Part of a small language model's weights.
Size: width 128, 2 heads of 64 (1 for keys and values).
Architecture: LayerNorm before each block, learned and rotary positions, biases, tied embeddings.
Training: a variant of SOAP for these matrices, 137M tokens, 4181 steps.
Each number is 128 + 32 x the weight over its row's rms, rounded and kept within 0 to 255. Layers, rows and columns count from 0. Numbers have three digits each. The size before them is the row's rms in percent of the matrix's.

# down: layer 2 MLP down (transposed), 512x128, rms 0.0683, rows 363-415, columns 0-127
# up: layer 2 MLP up, 512x128, rms 0.0683, rows 364-415, columns 0-127
down363 102:148126111141150116107100128078184125163116153140076133151124135102127145127139168204118151131081094094090099117171111145174104151107135103099141160105171157131124101092139087121108140113097086104097156084125166184150151158201120118142171102111093133158087134125122159105109103124141098149103142086158103164179212154137103149125135063136117176151110185074197181194193179164099110081114
up364 101:101132137138176166138129100067085207131139087094148127128168159105189130134112176119113148127107195106138081177124098147157168113164153076052137158198127104123103099186099084116066166117138137085121172104131134178138103110163089123093177127164051119128124121116100183105132071156142118118151133147103111083120145059144120085148099120092112083133132099094118113111160145109139194147119
down364 091:130110161171109067106140155159138059145090152162081108083134125102076138096161113071094110179128097110096131075124135164084129145143067131180146133081153087157135153135141145132186122136121116137091083137139102087122128166070109175110126122131235158144104114172105102154086211099118153129126110104132118115151131185187124185123144089120139116147138162095135085113116156187059118125145
up365 101:069139133127170020108107143197141094144128056161118115088181168154139106124164122109170125190113110089109198139120163068093111113131133156129136119124152137100159108181118087221079145151125137124106132111127150125150089105092138104179148110135196135175149128114129136143161098169094074094177194117141169089106150151151160151157133174120117104122138104121116096113106064118153117124119
down365 105:139101109156080173105162150129145150088127100135095117153103049118113116080134110130058116155163110105067131138101082148111117099124083084139125143192143116128114117070172181082094171131093160179115175125069121139111162119148112102128134107113124135193169165121036167116122102150077079103158134162124165078128050125117121150132159186172154175178134118083123128122149114111149096136099
up366 103:093075157071124135130153165165047138160139120080165073109102120075161115130126180134174107118097149126065121088191191149128155154071090149076121116087166125150130129140140117133187102199154155114087099077125135163186109135081165098150097119099147157128149111118168161136152129115138049119150136087128183151181123114092157135120129096147110134094153084081094138121096143146145162161167
down366 091:142118091105121121141116102125120175139109112146058169139092126184135112160109119156107156174153120150152146106083064154129105080141130148102088095177079144112151106079119107189112136090113101151089131127141151148115170092188142122094156158064164153178103161128166098169124146117197099157087149158157112151134177148119067138140072170108130153089135191194088091096167152073133144195119
up367 101:116143158095100156148123100080167092150165147113136104131134101118120145087101093119059141116094095151197166164090089109132074198177127125166197121134117103124167116147102170179059206186086085094198160129172143151136093135178107095175129090119108117108160171143077104119167150148156092159133113131137087098086145108149144125104153139103151131116158141131167118081105097156159079145100
down367 096:170084090151113130144141181119169129149077137153138094104117119136141165126165146103194143159170190069142112070102116189108129118091139176112052160135123148150124170076117090124165132100139173094135156087110128084087176113119119166071122160116148154175155137122162114147109103109120167154077120151106181103150129187062083126191108065110139142127089134181084131135108138111104128089185
up368 102:151132073150136111097120131117153090078115129097134184183138096130139159178202092159105165141187097088116065118145147079152108103142120137080200079161085157150137113104092095077143141108128142079121079143163149149075169194133118136149098129152177161205108123133133100128110164126100130104063143131116116142126139052142100151081153096122084113170135189111125124116067098097126112148112
down368 093:102101209141143118159140122123139163176127172125174125176117154134142153106077137100108079116174096127073139131127128102124173168126120108121173104068093126122088109074180181141131093116103143092148131128071130148151125079065110090043205079070047132096131134120164118089149089167151145104151108124132130182155119171148128106140153132201172136098153152174126146096113141123119152128161
up369 106:094109095159141182081110162095136158142160087155081118118137129115141140121171077162141125185158086108117080093123164132088080138106157122081115179179104146061186159139118112090191124159130123184129183100128162185154146108109140101111111113134170062121129094144131131162099103197096084121146142128099181164166101096077075151112119128141109111144156052095131155127132118104129072088077
down369 108:146105097072108182124110142184125127095129164123121114126086099062076114118176146163155115117121123070128110150137100156162112123158090138146148174050133117146132098061092170106069161106135136089106059158111100125164135153133151114103135142147129061179087159101104110138168125139155114146162088152160073106080149126148187107146157169080112136172137148122146126072111134157161203173199
up370 102:064159150100146141150099160131132108120123154108189160129096117157177127125073086164158124134161146074124135153142161170128149082121116133103101145123062137114077135181118162128113129127098150129133124128109146169176046102133154167148141096170175153149192138174110123163074161091169124128117098048065092131179059136093131132082107138187129082091107120072133091158116156137122119166184
down370 114:097103128178108087125127136133156083076153102080129142106161145191163132117090082079160191116128141202158167173115134101160148146110172143157110190096148150113142143068157075108151194112159181185135163094186153123093100105125140094146100106126116091160107125070124171141167139131106164161115141126186109064119142123150140138159121044150115134148177126173119163085124140109149146126079
up371 093:109146129161151096108124142119117137114112153128148108115066163094149175135137183116057157099208123172191142143093133083151185141160187178113159121157104058093127151107138115150144076116122103161152144145124104157104147090126148134130101161185075104134134139150079138143150080199127117110146158150110130108150100124171152043103100055188107167110139108132119117122144112072065119186107
down371 083:126123146157122134149150124093129060149142158090153132080105105160086079074115093157176184107116108132166133107197080162154110143110096140156139112129177184159128130124158186086146148168094153130131116079139132145122135091190139140174113092100105119190159094120109127135126151076146146145110207120178090097102113153114110212146134186127168162136160171165145201137105180103131138088090
up372 089:157105153138122088081126098087186078172091179142156096184147136100118132206066132204117141120104111061120195125142096133151122131153102113109093115102160101174145137128145115135144189151124161056147111146080113104128153161091137126144138120128127078129104157183129066132116114191147120090147106152124094122118075089165138105080063112101135078070134178129102146160112086089139101157144
down372 089:059136093124160126124153155117131141082120100126084118103157151143178115083127123104132082170130146173141107139116145171101137153113143142165154077140099114067171167077079084112124128073136092115049124171120159142117041089106122070136112117145097135147122105097109182102092135127067173121113120101090123118117148147146145189152188164148057129167135094096197150098193124137086116096110
up373 091:142129105119112155147133118132110113142143210179124176083068127078114112089124138155186089115095093147122135124170088108126088152138151108130109170108143079093141126196100142116164179153172146097168134116104126073134084155129046145152178135141111091074174131055113191148150148204151144062129146140109095112122117113093106151127120179062173135123095107118160155109168073101123125126109
down373 098:085098183124112114125066108116158135096110085129165095181165080118119150131117107116111142156159022161090126103098168169075094074150109183113110102126081164146093144097122130114121114112087184121114163074082191179156186159113097100129123139118107151174090162142109075129157143088132116178141069123096133123088113111149174061103063109099109152119106128117136073129101113135153118107121
up374 102:128107126130140142105050133104114106124113108109106175102067138145159113161104138127149045191125073080114183166128101124062124145149089139114116105131140091152072149115120206176136134074116119131108108131153158110103168079119157163159113104116151149132103118125165130146075126115093120181117120174151074215112181096156080192095108130148187101170128153058118123097110156148132096116144
down374 108:142189107134079081115128083088174111139163130121101104042134143118141105115141118183108192095108116115187143158171192178151131081120124120119155123106066122096166179121127139138087132087124150106071109192043146143180103086147117120148185070160127150111123118110139127095164110139138165177149167123117100090149088110094155152140123161101139151128151053121114168135146150127119197139164
up375 100:109068113182178146162126132183156184054148084162162109148110139107118112108080141121138042144143115132110090107154147109138133165112085196136174123107132104165107160124120118164208092147099093118080119129078141078146125197073144141161132092178141151074120121083171112102135108104152126159107104134177119189113142097133127097082105092126188135140144091168095115107115168110075124113104
down375 093:171092118109120089130134090076128113155077129146094128140103125180178122125162157167133203139139158051111132194108155156109151126137159124145106150143113123118137075145197164129097123129132114107167119096190138079122138140144053119088188125112139104185187104178135104089080200127108098164182134110112159074095134121151128119180145147161085157136133069081191156136130093102119123145106
up376 110:081137087068117136152156114138167158172112094140094171143141119126111067200125062116093135051134103087133140116143205147178080145127071117119117145100124104184186099089151104120151176178111088163142135175088086135140137111116115144096118147181170133154130127169077133138146098158088059120167154116092164141089137164148133167131126192149164144122111115096108131106108140210133155136130
down376 118:162140170100143127120143113168139108145160159117090130104129113108102176137121157091149180130153128151083131143113112111051089139206153161149149127096149118135120095154156103168142194091192081166111123132151104135081151099087083124106186130156140072143169113064066140071154147102139105117152154149073172153125159172083117153115092051147147100159126098126106083152090080186121107098172
up377 105:200194101126130141159048135148130194133135087146132162110105124151135169121166115136154135131110112146058163053085106106150079122134149130152089144087108131112104137101116118165143067160098098140144169122153144097136114076177120093111130122105117099145185098117120057139165118136085119132112053145104111107215170185129147101132082128185083126194155104147103129114173100150133135096161
down377 100:103133147069117161140192162094140153103166191110167112094140165078118096142140140079171175128196134150124100144126190097047128127187090114109140111136088113151141164109131154168153125094138163113120137149126080152056103103133137137170150154087139124091076166042117124122111124130115120155107158141081171180105141102165090150198202126116163175126100103133142107104160116143078111135109
up378 097:146164157100077167126145140172079136146081138167184115054097096156168137107112116105113137140090154148075171106157123134121123178067189106062168163165133106154137119139117176170101110139123137208091170145111109154145101094076159093115122128135143129084148094082157113154169186107083127115156154061077151111100137160112086112120092048146103115127108167166088095149113133137128119173130
down378 094:167123093185109085109158138159182133090158155091062139131132124126097138119142127112125108153142133110140115134089090145126050067166079203135182060107115129153081124123086111095186109128114157125167110092178196099098117141157076150127142112158141143108151190154136126062128095104179121131099113166159140111126130079083085083091139144109066086154094068114154086104095121150114123122102
up379 099:049144164078141120160094146161104106116122111135138099061131072143135133083118120159133151089114126117165053112187177070193096126150102141159103159119125118161117116125116163137121080136157135119172147185097093160144139117114057159144089125128194152104124194113140139135118174119192204106134145114158142068123176184114118095150124152095160108131131155155098070073091089115146126122152
down379 101:134123123179172111069109107139117199150162111111169109142088182118113120151114170163068097187122151112099188147102121209079120166106166160163109069131139146092117163205102104144113129064117119081176167109153136135168093136141101077122128157179095111152135104154126159115129157118110093172122127154086130087158142158130140112117109109156149101183154130073145157130161144052171138072102
up380 110:107132095091159143138124120159130055145118129088147083108118164139182132135107101161114128119160139163148106178133116107136079124154164123112071137151129070129128116103113132080057136156124152113153116145091165125166113150077174109176204218137117157140161105115142107142118167181081111101135035049116159112162101096158133134102050111172158104131071159157123123125104165155136102091161
down380 099:172156123168097128111170123165144172120135042187128149132132089093106149135145106086104133087132164043130077116135182114053058121143106109136143203146159129136047130140095120091136102135168098044153077109177159125114143123128090130104126133133169094099138127086173136107144140128129093125087169094142206115128141173108143132104108136148156115106131153158122106120135070122060143133159
up381 096:130194085152171119115166080071079146177074183158112154137139091184140093132062114124131175081139138154089065131120181081121132133094136147119148105142101207172148097115138159180146189166122091116111101142107123123116139125132143145085141167179168112141137146135146146158116140166069112074131086171128144157156084109133140105093066110068132119075113115181137094137182102134127147149098
down381 092:043111145126079153176102146152162198107162071177114082117162122122116165097160135141097107162103143107171151083141122103072076139141105128138037124147134115121128131090109111109143053072122113127176148134125138126191140158100128123113172101090085101134135091093125160029146140088159102193137115084118128127154129104159103143117122191097124094136130103120097175118134055125156132120140
up382 093:158153120106150171155098038129162165181145090178064141126103083120139175125124107152102146118114156141180147109119151142089160141105135180136113223193106102142128163081107137062104093112179152080117124150123111097142159099154164133152092139132118143091119104121078165099124068165177159187145134099086140160108156118139081121159109180158152083123092130056137111146154117179118133117153
down382 100:133095138170156087076150178119141073140114150147169133105149134142102102141181195146140151086118148136120109161140134134158168131156163122143162171100207119119136131138180104142164148131125122141130184111134146164174134105142098136124111107102158069193086144176183122127197058103141137132144108145118158148136168149152104136131129098165145127117195239203125131112121136075111065177137
up383 093:103169109124197174150095124204070153098112082179175128114164100138119167077118103183111119066138089166115164098132145151123099149105111141196141143124123132127154110094180116064141160064118120085145073205108149114146118142133123110097099123136138148128131067122126097163123087103151163120111106143132075181141140155139190117094127124116153078198096111130176112157101146076096080134157
down383 093:133097164111093113103137150098172123081169176116191132159108146119156115151056128062152122183155074033120149096122133159135144083086160106108161118120090120118149090189150095185116086154202126163170189131083099170100131149151173074139176116082158117133117128112120115117161174109159104183142127154177145103126124107121124125140144147143166142113137109168118148176178089079136159106160
up384 100:144122131124124166136095125101120124111137158130112067106146164165136120132134103111159104123078095091163174130204168160154089137090108152093100173102117140099146097135121115111101078089160110101085174130131182165134150163152082087162162170169117106113072071174128068111113101147185132144159089195160130078068100085125140115169122158185172142123163160165183110101128142115097088205136
down384 104:101211146146158178074186096156148157110130169128117146147073104100088106155075191127063196161171145102128102151139094121149146192178168111129113120143126136168100130103196096143129148168150145184110103126129168114098155113130164161134086114128130155159151186101157156165158091123127112106154148155084143150216111149171113171091096127116115153099136113113082120127183162119159123083150
up385 096:093126103126098130176128178060136134121136132123068122184164109145156162147094204155128073052170148181138093132127086144133144128132135109138153090165137094162089126118071132104117135065106139121172113168109061156141102111119040101113107109121111171120085103144094142126138159123153083130112152109096104139092129166187140105104159097132153133200120100136085055140060108095155145177125
down385 087:139120116136138123077177161173115083107145144140088183089106098148145074108160125138121109156093108081141178123101122174109123141119114153081134110031117141151108081107184099059115111112127091162066128188104172159147163173121180147154128140123160115161152143079115173121077134128135113117129108174128143142133156130092050121127124182093088072067081147151173152133136108207128109152120
up386 098:115121111103105136162106152127143143100122122164174133095157071163186171151128161153163149139088142131174101143180118091118104068122184165115112082128148135201153080119159105084172156119141098090133211109095119127081106096140120102093129124086159113180117080131168075146161148158118157091140131085052082110141130145122099142118165103093090156091113135138069164148137129095122169041080
down386 096:127172160132200102130142155125128155186149146097098132167147149103051163141112130112082155053106118137101147101120148111173142102108136139103131177125089103064035150134159162161123065157139102142128100104157114114141172109142120123173114065146088145113111144127126132075133080169129122149078117054141120193097178118155151112115089086094157091122165198174124123160125098124076119118165
up387 102:073096148109147138135100145193102075168098116098052096066076112115156109140100131150117078152139123137084172162138124105180187197110098163108109095230182174130095116120074139130111093139091134132162105103120072174176159090104129067132137116143110109090158142130124142141149107127115097117143110117187116104153127176143081140084156117101137122170147130139170082095156074157118144101141
down387 110:126094151069116126122167140196184165080159124126110172149077129089142108182105103207080080130171125110105159134139125131124132100134124125112096083169113182093111071228112123129157084103096110106130156172070114148140144183093097072116082103134141171136074125145140124120112060136122130163118134089120104136136140089121106155134056102143165127123096144042156122174150126133130102141135
up388 101:108132103074157099138165110125124154138110117186127109112101183129141152105130103138154171088097114140162153094134115113149099136153124135152146147177118106126140116130070101170168095107209055176163102175097120192134072107097176106103186198141146153063124100119118152074106090126090173118100118117094127148130123070183148116140096203150095151100104129089134132150172090161202113123161
down388 110:118132109078128154179087109140229118139101166073167135089114121096095119097116130151144128094197124109141112099141160197120107166144121091078160131159138175102198149162173141134152134126131103157155113089100142119121133198088081150094173108120124111159137159062191112129122146185132104165097125170139085128175064168127176135151166123163108142110127128139154111063077081136130101099148
up389 103:102205113127111117118088117076057111092113109120125116115107084147089172162142131099091106129074155144126138125109156057148218160084173136141137098176099138161079184183161169144126170113110148135102135112122154115098108103140195075129129159101146076141180120112166089120189092140155133145078139110097165160125084074144119120153119090149143146165172143124126128195085120069161143125116
down389 103:122070107120149101128137143126166162141141131142162101122110123085138129097155150138095120090159085147097182073130193148112118104108141109133083122119128076030136099092161098101162086079112147123130177172136103145113117177119082202167147120192176133091147103217131154152066133171070101128157194125185105130140146155124120096142134124124137164095084143136133126210160121148135092112135
up390 098:149177148171123154091118116109106096116117120175165134093127138152136092143112027139079079171163088102141123123095099107104147143083117103149147052101093186164118110100149177133124204072186152084127110186134132175167120159111123100108149166158226117103104169128152172126135154119096107153145174135136121130117106153110130132097142160139161116152087165097100100125106065087120079166110
down390 096:087105117108123073160198106129150188150176091101110135160099176061160146118097099086121169097107114156110140107194156124125111096090102070082126108147141106073104130119077132105144103141102160159112073131101144129114133118138157191096136107104050133158134076157145048105136117109160096162091093129123110083138162066115140095145099080161092067134115138148123168101150139098066134102088
up391 098:138176149149128153133121073235089069182107135118089093111155181097136108124126119087116145118099156078115103163086130126111124145144111105124129093157111154129099102102104186122132098185104090178091175147160176120094048096155136146120106100101080154124132098062123138169177184140081171126128147120149127120120206127145078088050125138149080099128140128164147137095160140162145112114121
down391 107:145117182107154182183191151208156153072179198110107147143139125107176130103099157113068120154117127088088140141088163083172152135117160091148123110120185108135182117144129147108134138123140154141114104130179111166072103140108182043158137108112116142102101145146086124186135161116111162131124123094084077146065187117142189083111141109125145137154142083190111116118137117180109110113126
up392 102:143109145197186173149161144176122126140100116157168114133152094105106065124124126137127083162142132165102124143134116143144169110162085094126148117184193075169142036119162096128157104121155086125053117129085165143132077116162093064103187151133120147099175122143052146168144101111155092113145104142113190110080103142162127143113114153209121147129120174106113132123160154127129157068138
down392 103:093126114103137135149072129130192135091148166104113130179101133125154181078109141075086105156157110134127124099152125059087138069066133158120113112059112136074129211114119194084106178099113170163128101166140124109161099150085129112147157138121176117166089061094198149208126102150092175141089108143130088133085104070117136142149135147144157161099149131155152126106107158139102138116154
up393 101:135120156077144089110158140122106134155165184145106141124112117153077145180165038148142102163145083053125145095091110127173092160057106162148152143123157111170111037166107179209108111137117151136097150140094171087087085127122135106147094124168135120099127083094152139160142142126107118172151168146099120121126170073121157116068120198113171105092093165101131149157120177118124116120107
down393 105:095196077146159151100131095146095101106153110079137115142131125101121118073123132136058104111130137166132070100184134088124129089135090135143084107068165150171170248092095115078130152143121092171091132139155071173132132097161138132126138106081123108143140141101114121136066088152159119095161134156107105149109167193169142120177134094109162129132144113161091107148125069103141086105062
up394 111:170153130148092118106151133104110137152128105122114176130105155123136176149106100149138119121104105186116114097103100084094140149159122155136126129143120123147108097135102100136125138119172087140115144191075140066187094083140172089173093131177090121181174175094124156104127141142146067068101018148072110144177113105091153109160073121130189110136078164155196088129200112147138160131142
down394 113:072137153162126160129141118105089112153202157126160111166148092107090162117099100106110124112118093049198141117143157121140141108076146146165127190137119160108106184152108107127171120153107183133148124079178054192101168155122149137136129089117114130111159174149180084174149136103118169155062151141102170095084168146106113156093159120142181156157144096130089185118100183135076160141124
up395 104:130116155120072109168123168120113073195085133116102181083149105195149133103141137151120185164095110112128119110188092113117165074096123131155071128096110196115152029160081122154169141111160098077079114122130149121126109121109080123146141187082151118149145097163087084085146182114141144145162168111181171140123100151150138103103141100145104152172064128103109116174134120163114148176134
down395 105:132151161184137145116098162119117133050155185164211093167135110089112105115166135102176072107129080103147154115103207152098098137179153155122114152154126084122113141100189145146097114129150147133153088147122134145139094095173131129109124053127120129085129085123175148148159137157074078121166158161090108171103054138104166136155094143108130117094171125163133137098100110089208122081097
up396 105:152183089175162149124093100127085135157166179178151149083118132161103172090070081139028129107131145132158031072154196093114144127138106134149172122166115096183143103081101100092169102137157116106130118139113145183106105161152129104109146098096094112112135153111132191153158154078086116068139105099121139164122087138181069121154152146117167110141145140141122065122128102118133118114145
down396 108:141097115081111071132077089096047096153098099125109139111167149119133072101128170123150156139150128154091167139093067160149122083072122110218152114108148104086147104150186092159136137167079151105157146127118144052118054117128098148126144163114135120120137152167135084122130169147180130137150142125138079094177139089108175095099126117110103130130085136106128115130131191091206198153120
up397 099:125130145113134127089151062141167153188177195118139190130118139134099132120146156173095108112096107093113150116179192099167133176144146127088154154134151181135147135130158162135100159086119078163063142112123108119132115136123100156164058098129158115149178112116138117154109070090110137183115151045138147141176088117071116143110129097092123147078073103071170087160130112125161169176071
down397 106:167084148091095112156145174199121111074074092146097132104139158104089150139118141104133119130120113068148154114100108156117099104092102129073110152137110152136137055096095104104171153143107150094157124106152108170137152160163134114070144121105174118113081143063117157118151082146093149112178084092060143092143189114156146066165117159194090149164179185154146152063106119147109179144133
up398 091:157147109164085137091132156138139171098121129110162073177111134126113130125154194084179111087166120099165079087108113141179140173072132099137124221102124137072112161095157158124090087153105064114117119130110142140178149140163104120158102124128150100111132204097134104127150119105173121145099147167088160169066113136199165145114108146078160172080114154108166068162150132087092106154100
down398 091:142124128057138128155117172103129111134124144106142180069145188124179089095089142159098217135153121078070192162106147113107119102073186157170184133163137142184080149136114133201134120126082102133144141114150117123111148121120087126125178089133084113158072096123119136131143135108089167108165112042092096141132148113109144151190158132191094082124167128134110129126097166166140143122098
up399 099:041102163123140135135110092102164085171165107158140118156095130166148090142182115159061102119114137115076176149113146133139138125141171161138168094067128128108166112132163078131167136100175076179066136161143151145189100109126060143135156140119148168129102122097092113141102143148136135122159115137069076145081113117127187052113138195125141133178091120142176050160135161117098148129122
down399 112:120129086098134113126096120167162152092113188097127122106096119116111097143111130091088064116086161104127134132090113133107115142128154119104153146117144137177090158120176118141096134118130111159087109077166209127111142164099129177150109131143119149182198101111121126145165114118105099128149085184094178161110156139149118138139135242112162108184122177104194016141099143123140096191104
up400 096:110110077171195054126100138120136154146092105112097102151133116188135093077143070098132127162137143145125173086139095136104151160100101119123097125214109117094093092161090126137103176157146105087126135121075096146129168080064100093094153199141143186098167092140154143073135098118082110114179124118074139159166133133162074089105151170138150190114147084127094086140131173124138126136152
down400 095:142106149164078146126149127108140089152171116149127146094104140164116103204074157117111138145128113058135101137102218124112139153183148132106103189106188085114105214128121086092118074102101125144111081128214118119149126154139170150134129141131158111104094116130119180154113163115134092181122109077129187111095130082044184141101094137148111120153114127088088127127124100173109100130179
up401 105:101080140116075055125072176114149091155095159140155137129194149144152061125145102121100132154130081090116060072128131114143140122155141094126061152135171172075144074181137128145105140145108131104098096169114059107131081118138109132118132184097135155116179153139102085145172147144159160204142104209144182075123133145090115144124109159135080132119153134069137160091147138095139122135123
down401 104:062164148175117153168125123136140172115148089075107115116141118137160120071151155148096167105150111094068140143096153082098140049124072139183180112184115140158151134127063100163161117103073078140167112086123144113114111114118153133112149104135124056134115154150195097103082121106102121131084089157153145169113171159174164162079152084181161143160175164148140114093081126106140111164160
up402 104:139163172121210110177120107138162048210093086149149082180119101181122103122151135177154110146131108097097133140114121202157145094117105081113157109113143057129155179111095134131108121128124175141116151117152104117178114091145136130121138117161136137134122141098106129146106098083136121094151212154211125130157162114093138092177154099120159129164145073107123043099105150138113161177112
down402 106:041187148178100149120119116137156160074152183130181116157075160156123212147161135108154119158137175069105143129178097149118085082090148164174114137128074082170144131176123165151160138113161156122154129154100107146131172180129132062126182115154143114134167127129173094121198171118131141128070141118148129144139096107120147128103056118125173132151081160137090121099184119150149101125146
up403 102:109112100131149122184100123179160144138140124150166219095102145150165131125153138143124108140165123162140157113120098140158062123129118169097077070121131115124122135161131143134127098139030129165144152169175133135130151158033182146083054115058080141122120077187151102098148102089140124080135147109116185153139171134124126128105098143058095129102140119108064132126149117136094115072162
down403 113:127092145140105139069148104096107139159180102160180156113160186110108132133126066130074123098123100119117210088113178132101139130154169115148111175120109136096165153149129143130147099148181110166130159153084173154179123132123106139090201052154126129115129154145126069116106214110100140152125134188160084133155140171147155057153204120193179118139101135114147137108138117159153120167109
up404 098:152116121112194182102112146113101163123117093097099097117165094187173135090122082093089132077151188125098083117141151125110163136096177097097175086113098083077128141132169143156160113164177127110128084139151070107154173179114100129071100085083106164121075132146117197198085111120137088111139109093166099175112130165181150151106134180145142116082154132189155133101099127098130134146128
down404 091:112172148138057111108127139131061119109127110086111167133161108103137152195111065154120125173118091171180187128130080153145053127092074153196137107129146131147077144135117100115070168111060148157093101125120128142088104133151132123196090133158118144184138211087147092094128151146093176120120136148118119061136167142102147102128124140124108108144152100171107104153149121186112164188119
up405 099:167135130182102193116117084125204133095119123109098034123106113095144122095116095182075119132173120151080081132142146149089098119094180090156112105096081115160070173116072108126126130175131093118166169202165104113142159114178107166133080121159103151123119071161090190161160153130118120146115163133142148122118124093099102085087142127119167119152143157184131164101100112151177175139118
down405 092:153114174137173054126111124176073083151124168085122166072175183131123193176144098104160108132142131161145107140129178149102117104142088125128130120194178144141192091113173166133116203097093159115094096130130121095146132147089184134094155097111155081162132141091154105064071169143110063129106174170121107095128115132166077099115126129123129164096128133112142082146131170087119086092132
up406 092:109130127088103124099083124113131126062113111123190154086122184147104161119102170124117182073154158133154154111180122138119165040133141151092139131098093120126146163128100191109106158159085099201167118081060107109079100170147101127072123161133086167138141093133154107043179151098120129152175125120131093098098124109164039126107176130163118143129136066132116144133122158129154152131113
down406 081:079148158182104073150134104096111124137183162129140096169114091138106160121114096144190102154052109183134110151122146081125117153084166145137115134111125117188123088141173135128134106159106180067121168105168110161242154058096122114110121078145153112089105166114119160128103119139139125204141086161122136182151106105130139117178128168116172174134116116142136176147136085133105188142086
up407 093:102166144153092075091149157152154152137169106122173125153142121143115134137124163111140088139139140148120150174098116124147146112115112128090129116106101146113177145135157119149153161092128158239101214089105177118091139084076082104088081118151146106068101147152169161128177117120155115135084198199136095144095102164182056099145118092138105193110122163119082155137134079124110164138083
down407 080:171097144139168117174109070182173090075138159096098151140085164148105157093146096178136136116140123147150107079151098193105154074066163181142078137111139086094095186119121109058124107178148124069158119157145120094136130180152173137118139123126127145093140122107186147083090193126110097177104104084123147154135137081089116185147133148117124105196119137136124132155148182182109160106120
up408 103:086177114099113104145155134148142122112169089169161132143072151090115141125120090151094090164140127118194171077175078096079104095104156197142079201124206131086189084120147086153141077179135152125093116105110139107153117122183107089190125121141073110121124171143088117070138144189170128122105119127112184166124117081131134121133115123067144133119112127121111096148133157090141081173132
down408 091:139062135165129165129126172108169081085113148107094106129117103181180134131153134119102156118124145175105097165088164097165152081115089073128154082092089105128167130155127155109100158021114124098136152156056147161132113108089134159102128163133131160115161114131166087155089080114074188116136114145168073144106114134144127137118125173171100107126155075125116125079176097164068116069179
up409 090:116120133185129073208084144140182134094058087199116134175137166134124182109161133112143136196149147128114113157099116047162095134143137182160115114149159085113137108173121149108098133141153158122118148128177177110137132135154174149141133075074139152095087078139148127066152126189078069141094149132175131083111133130089092122130155154125151118167189116093071167143126114089143112140122
down409 086:143180116090106122090128146125066134143153124061132114138166088090155094092110102174164119128103105052192136133182121115090113134077094122150142111169115191182048143142140097140169149131103132132129112090131098110113171128097127130068065153095133156129163123117147148108118043072173183132106097103088173150137150106108066128150124119104167151172138114171085076138104123081099127117094
up410 091:148128092135152129177148087113141069136144082093126122094111169146197139129141084152192101113118071094101141137186092148125126120149161154129102090180082170121142140097111045122147098066182130175133114142188128122131157133136099156089128160122043098183116093135100111087134132138102145172103110184211121129090151117131179089113111134114124151128143137104134062131086117145185167093146
down410 100:119149109133101086079068129177157130135205156149106155147135138129174072090205139098078186184104169154110160112105127114146154120101110106118175116099123132129117111094136109101163146145173137135156134111135188147192093111158118064211110145148133166101128167179188180079153117084167116159113159149086135105120072134098117116135164117137133101148115094113094162101136128152066141180086
up411 100:128125162144138129177101127190107117125106152123133162078167150106140139162111104170119124130178127153147130152150081192123133075135120138176122127166133129183155094081104124137166159100157183081147113127037063092130087172104150077105090087139128119084139061106099105127113137129155116124118154139099130143146116117091081093114211104162135060110102144116110102253164143122140144121140
down411 094:171117130100075151069096146075102173109133139148128102091124075157101110112149109128118149146125139149111134136095183107163105167123144160079125169084100084131125138108092154112078150172084144220139100130180179120107192127127143192136162164078151120121142158081099130141054168147134184112149097177147107100118139111151177150182059163105066130144119086097148119080101154135167131140154
up412 108:112124094129135124083109099080133091103126124142116096133099145090114185130140055076102086066111105112178160121115091110111081139159153095164139134150135120068169109148180140102148176067102124078129167157179133121176111080134143081104108153182133099079155167171114118146112134086150119074112102086107134163140106188138128087112085107125222119122083166106175084080132167132103177130119
down412 108:109138092151103127129131137141078151189163102103145165174170141087188099105170156164198088145085115091080127102095136197104139134170108155105138157154154061164120133122128077154136086182149179158135182121134160159129155113097127135167097124136117108192095149128129103134204104133123080105147121177140122174105128116112151085183141163063103094172172100145131112194081125106125136086111
up413 089:143148140078151138172141119130179094129080164154151153132161161144057131173136102130084090132106155078149078139072111197110093177093116152151155169153137141223153159113183120104142123092149139158156175155088085159110111177177155125178132148069107108093157083117128142167094149087166140113145117120114173142110177144113153126113114119085124121154124191096070140095108109146117141130046
down413 098:120102122158114103135177082204057101110160163186055096150095110152227167081163143100170135138066104145084132122149193104146112180168116168109143125155159150157203109087118087109124131112101149115119085130176149123192145141158138153110121149169095137171151156133125127089076131145099150142123143164138065161118088171110122092166122101138100175099114114135149126155122138160144108164135
up414 090:088139164127085124139135168117137158179147114171142172141134203117137124111145151081162190158128152060156088117134136096120115125133150132097147080175098161084147111088120155134134116103160151089098064152195087118177121086128064113109139098120149161155197094111151133149149176142129036121166063207143130096123143101162126089135129114110182117130070107096155145113111128125088176163117
down414 091:106114136131144144086106124117126120108132113132088108144088078114158077200131123128179061092141103174144174146173181126106106095142055078163122125133111069155150112114141116093130204158131156148124192123098127128173177179148215133114134165137137105121151122134113095068102154156111143128095138063158131090181127143083087143126117138173113189111161131158172140152128121068144061099141
up415 111:127244124129137159118132161140146128127127145152188100117082113118122136128140062127129087112172113150147090093142138120137109138111170129113084054155072061103128122128091149159169136136108204056148123110163116102114107060156157115108117141161089112176144120136107107173174189132128133095165162117076127110126146127058109126145110115085127113114183142117171165136146204127119159092070
down415 102:142097163080113148177125114125186107134094152107147144094126132133103104113173160130140194090129093127064090148152179100100143122149143151152174125132105157172193075110174168066110146120191103202115187126124113114116140106118110145100153097184111211128146155096143122078118119134158174142063133162172088127100178167187176145111142098135118118087088161108067117130107136135088100146133